From a checkpoint of a small transformer trained on Wikipedia.
Size: 8 layers, width 768, vocabulary 16384.
Architecture: LayerNorm before each block, learned positions, no biases in attention or MLP, tied embeddings.
Training: 625M tokens, 4771 steps.
Each number is 128 + 32 x the weight over its row's rms, rounded and kept within 0 to 255. Layers, rows and columns count from 0. Numbers have three digits each. The size before them is the row's rms in percent of the matrix's.

# layer 2 MLP down (transposed), 3072x768, rms 0.0919, rows 2229-2243, columns 384-479
096:173134153137099124117111094115128106101143111087151091128069099174125134170137080130102068123081138167145129172145101118124135141146166175166140117113145140132198136112074152092156127151170125114134136082090116113158107140086108161122159138188115095128147095125134167121091123109122116046
099:124095076120115123147103178100153114118137088103136140118134167095081084113128095081144157111089118164136162151086166145145129103127120149164068125138059093091145161075133131147128184126096107100139126190103101139133101123156145146116106167127141096171104090149137175173153038132058111147
089:120184206118172139154081136107093151136111137100114092124053129083148098176142077141135125094125150082187093110123151124101143140109109149195179102115094137136096088176106140106143127146183162148124128113104134094118172090108071054141073132109067097167101108149102133137103151188111195092
097:113158153105157091087146104142145112128122138112149160080055161132181129139181082164067117086132058079162159083189077104070118138170117151083183149093105091110141192145128163220156106143150136114138091104141154115159095126213140113137086154103072075126145172188131175064099139125128163106
100:129205105119180167112117123129125104156116109065145116075136100152133111087148131126158166179105135132118128090141133076087086165125100167087155125187174162176143158077155129125166162144094065125108161121077224117158138170130035111191154089108105125078167123092107179121135138140083148134
100:121107154122082160194177199073133125171102067123191105167074142175151141146174131137126089129194130103065167085075175170172138188190133146155104165105098166123084151123100102169084146120118129111090110146097125139143120096125117139111136134126190137175147144105101138176107145145110086103
116:145087161116145105132186111130126081142082125135115103119111119122083139113132085148082140100150095080126125074153107144095109095110123140132100153150149148153096097102064143177084093098081061153206179194111080116129137152132103107111117145176141092096084140134136150157128169142109128179
095:118149114102075096086157148207135106123149153099089202126076192047135141151185157161083109170148176126112131097108141151121121089143189148078110161120098114166139148094152102119106124159131174110184162125081128123156161118155110145094056076092110185155057112161110197118177141187125183114
098:184151111065076195113174119121115166133081139192099057157143112112153104105115141107103135143096110090089179084068100084127090134143108145149110096157098140152184132107120145107177230150101089134123107141114070147120112102108164177034162154133137103120188108182145164128108139090140140093
096:096170137085129156093107202154158110122125086084149094152154173104170115132108130128192155176153104085160094089120149131084102100152184102113131084185158104081133079170129130163058081116170159158150110118203158151152130155109119173139108159155133110173131173080125138136084164154127159080
097:077156118197073164163077198077161144117144109184150127134165076157169105143179146138163141098117132143076101180123173107106111129097177116098099081163121092101111108131149061170134118141159126160150141109098081176076117121123186163130133106120124078123120124165187100147138145117117160118
095:129114139147065115164135066078121206083154092119070116096129091143138129105175091152141105160116123108200105143139116185152152130118203153133079111131065144112112170120150105216150110141165143145058131118120167162029124143125148092146133175177173143112102091123143159161126098175096157124
096:165154156080117153141157107150139170130142123121128139116135119156137109173179128090141154077137108136093143099153091101185107154141121135131128121138156108068121158077110124131169150141094142115121133134104139091163119156165081121150147085158130085090117148162129087185111113092108043172
101:108098162165121123168102123133172106163154127123114109117089086147115192144141136131078090151134134127105129142103120168139120138123083139187150099086138097105140125093098092125134070186093162105094167151145129094149192126090068077073080144178123112148094114107149115135104119149122143146
102:215154163130188144143147114067155089135125084082132126150156142113134114199156164197076093179107098157132169082161101124097086198058137167099108128162137068123145104156126174077144141119122135126111148099133133110118199120179119133129123170188154124077047097107119129112131092137116154130
# layer 2 MLP up, 3072x768, rms 0.0921, rows 2230-2243, columns 384-479
093:113120145156152133080126090123156150083142137118146161125115072087168119178112106133157124124157165178165127103182112089164086086033135134078097102101131092153171084150075135146141112151158159101156143150119126184131112104125125158112069098115067117128106056092124083095124114132110108152
093:123132121135111106127108219133102110164123144124153121179196148093110107089075142126139147126135097137121104142140104149138075148133105073189151134126134157145095136109104142144125069134075120067176157129164148113150114184123116160119084129146184104044192129112154069104126080108133142173
086:150188081121134085094121168135144087133144118102109117048123119133108158172122176125102133117131108123156147207098142177095147114151098153149111127101118150134153132094148108187140147072165133116071087128132117091129073097143115097113094141133142136078152179126196141142138125104155147154
100:141131148158124139166114100170144091117181114119116151087121145105135153138092110125107185110094112122120163123149113162157069118072110111146160131182131139099099132095104116056183116132152117100107078148153155154143107141114120143135130172117175109148119205146159117118071165064154171092
107:114225098116144137144110147134099084163130115180148132141132093157151110060101210177122091129112180098112084147111107110088159095128101107124136127136153154126187161092176128099099104160084109076152116147185129130105159147102119136025078152152131178119123166079134191152153118141114119165
113:150163134187115122129165176178052102169099162157110133166173149150132067085152104102150149188125119190127120106128119180152192199134162160113125122192101088155160078104134132155080095180114127083074143133123144121154091182107165145124101168089134088129116175114193110132116099114164131152
101:092139120120154091143163139079162137141145187101091073090153156084113166184108128085100124078133159168182155124094139091109132124091111137087130126086137115138120162129127157100160105127154060125108148098117178164129096159125107072154064205179185140103146104119145086118112156103162120122
096:071163117091138124098067135113103072063152136126141147155119096099102135093122099110148126152087174178110116113122137158081139085156126159093159138150087134135111160151126073126105123174115117113182077119174144062155171126085118058172106123109153077100158221152114128141100120160130160068
099:107067067107189093101192144184106136113124137133113150106066133150184114088143175116109126153055134161045093118130104141151090133089140089163135156154130163176097119134136154070173142149133125149147144135108142143111127115220118090104156102174132053091140115118116097134176098094108163105
096:127075185127124151113102139099143095164165082102110124130117180022154081131083083091112165113163102086086104094116104184120129058185172158115191157179107115173128131104195153180167070124132149139133124213060174036194149123093161049156141069086098136121080184141157127144086156137069142116
100:099127072114112147152122123065175126151089140139153117108111104146099111161168143122157189094100173201140105122183083102167165114100115115092167176119173165140089111101120170157149150146103080182086156123106164115135171083102122091126109139135151151127105102154104131129098147132114102177
100:077111108142153108151111165066145137096093140150127109158111059105175209056102144127129145122167096111168131088112176118098159105114141108131130107113186099126163154130138128156151125121093189148119092152112163155139093148105058154125134094097201140144196093097139164131134163113093147085
107:156129123121088130119103169113167103099086122128106135141130200149152071094104203121139156146116073133108138160076066107192109132173162121130085134156087142127184165187135114193162137065107085140120170169139101106117145098152097192114098117109080098089155135100197098159143163132092113108
103:155178133154134163124103199155104133156091168123150154132110114160160123146103137097111185105104089164096116080136106118149132130160094098108167123171152087147147145184143147121132141164088133133141091101163091151186021121125104152126145053161085089162064192123108156125174057117165159138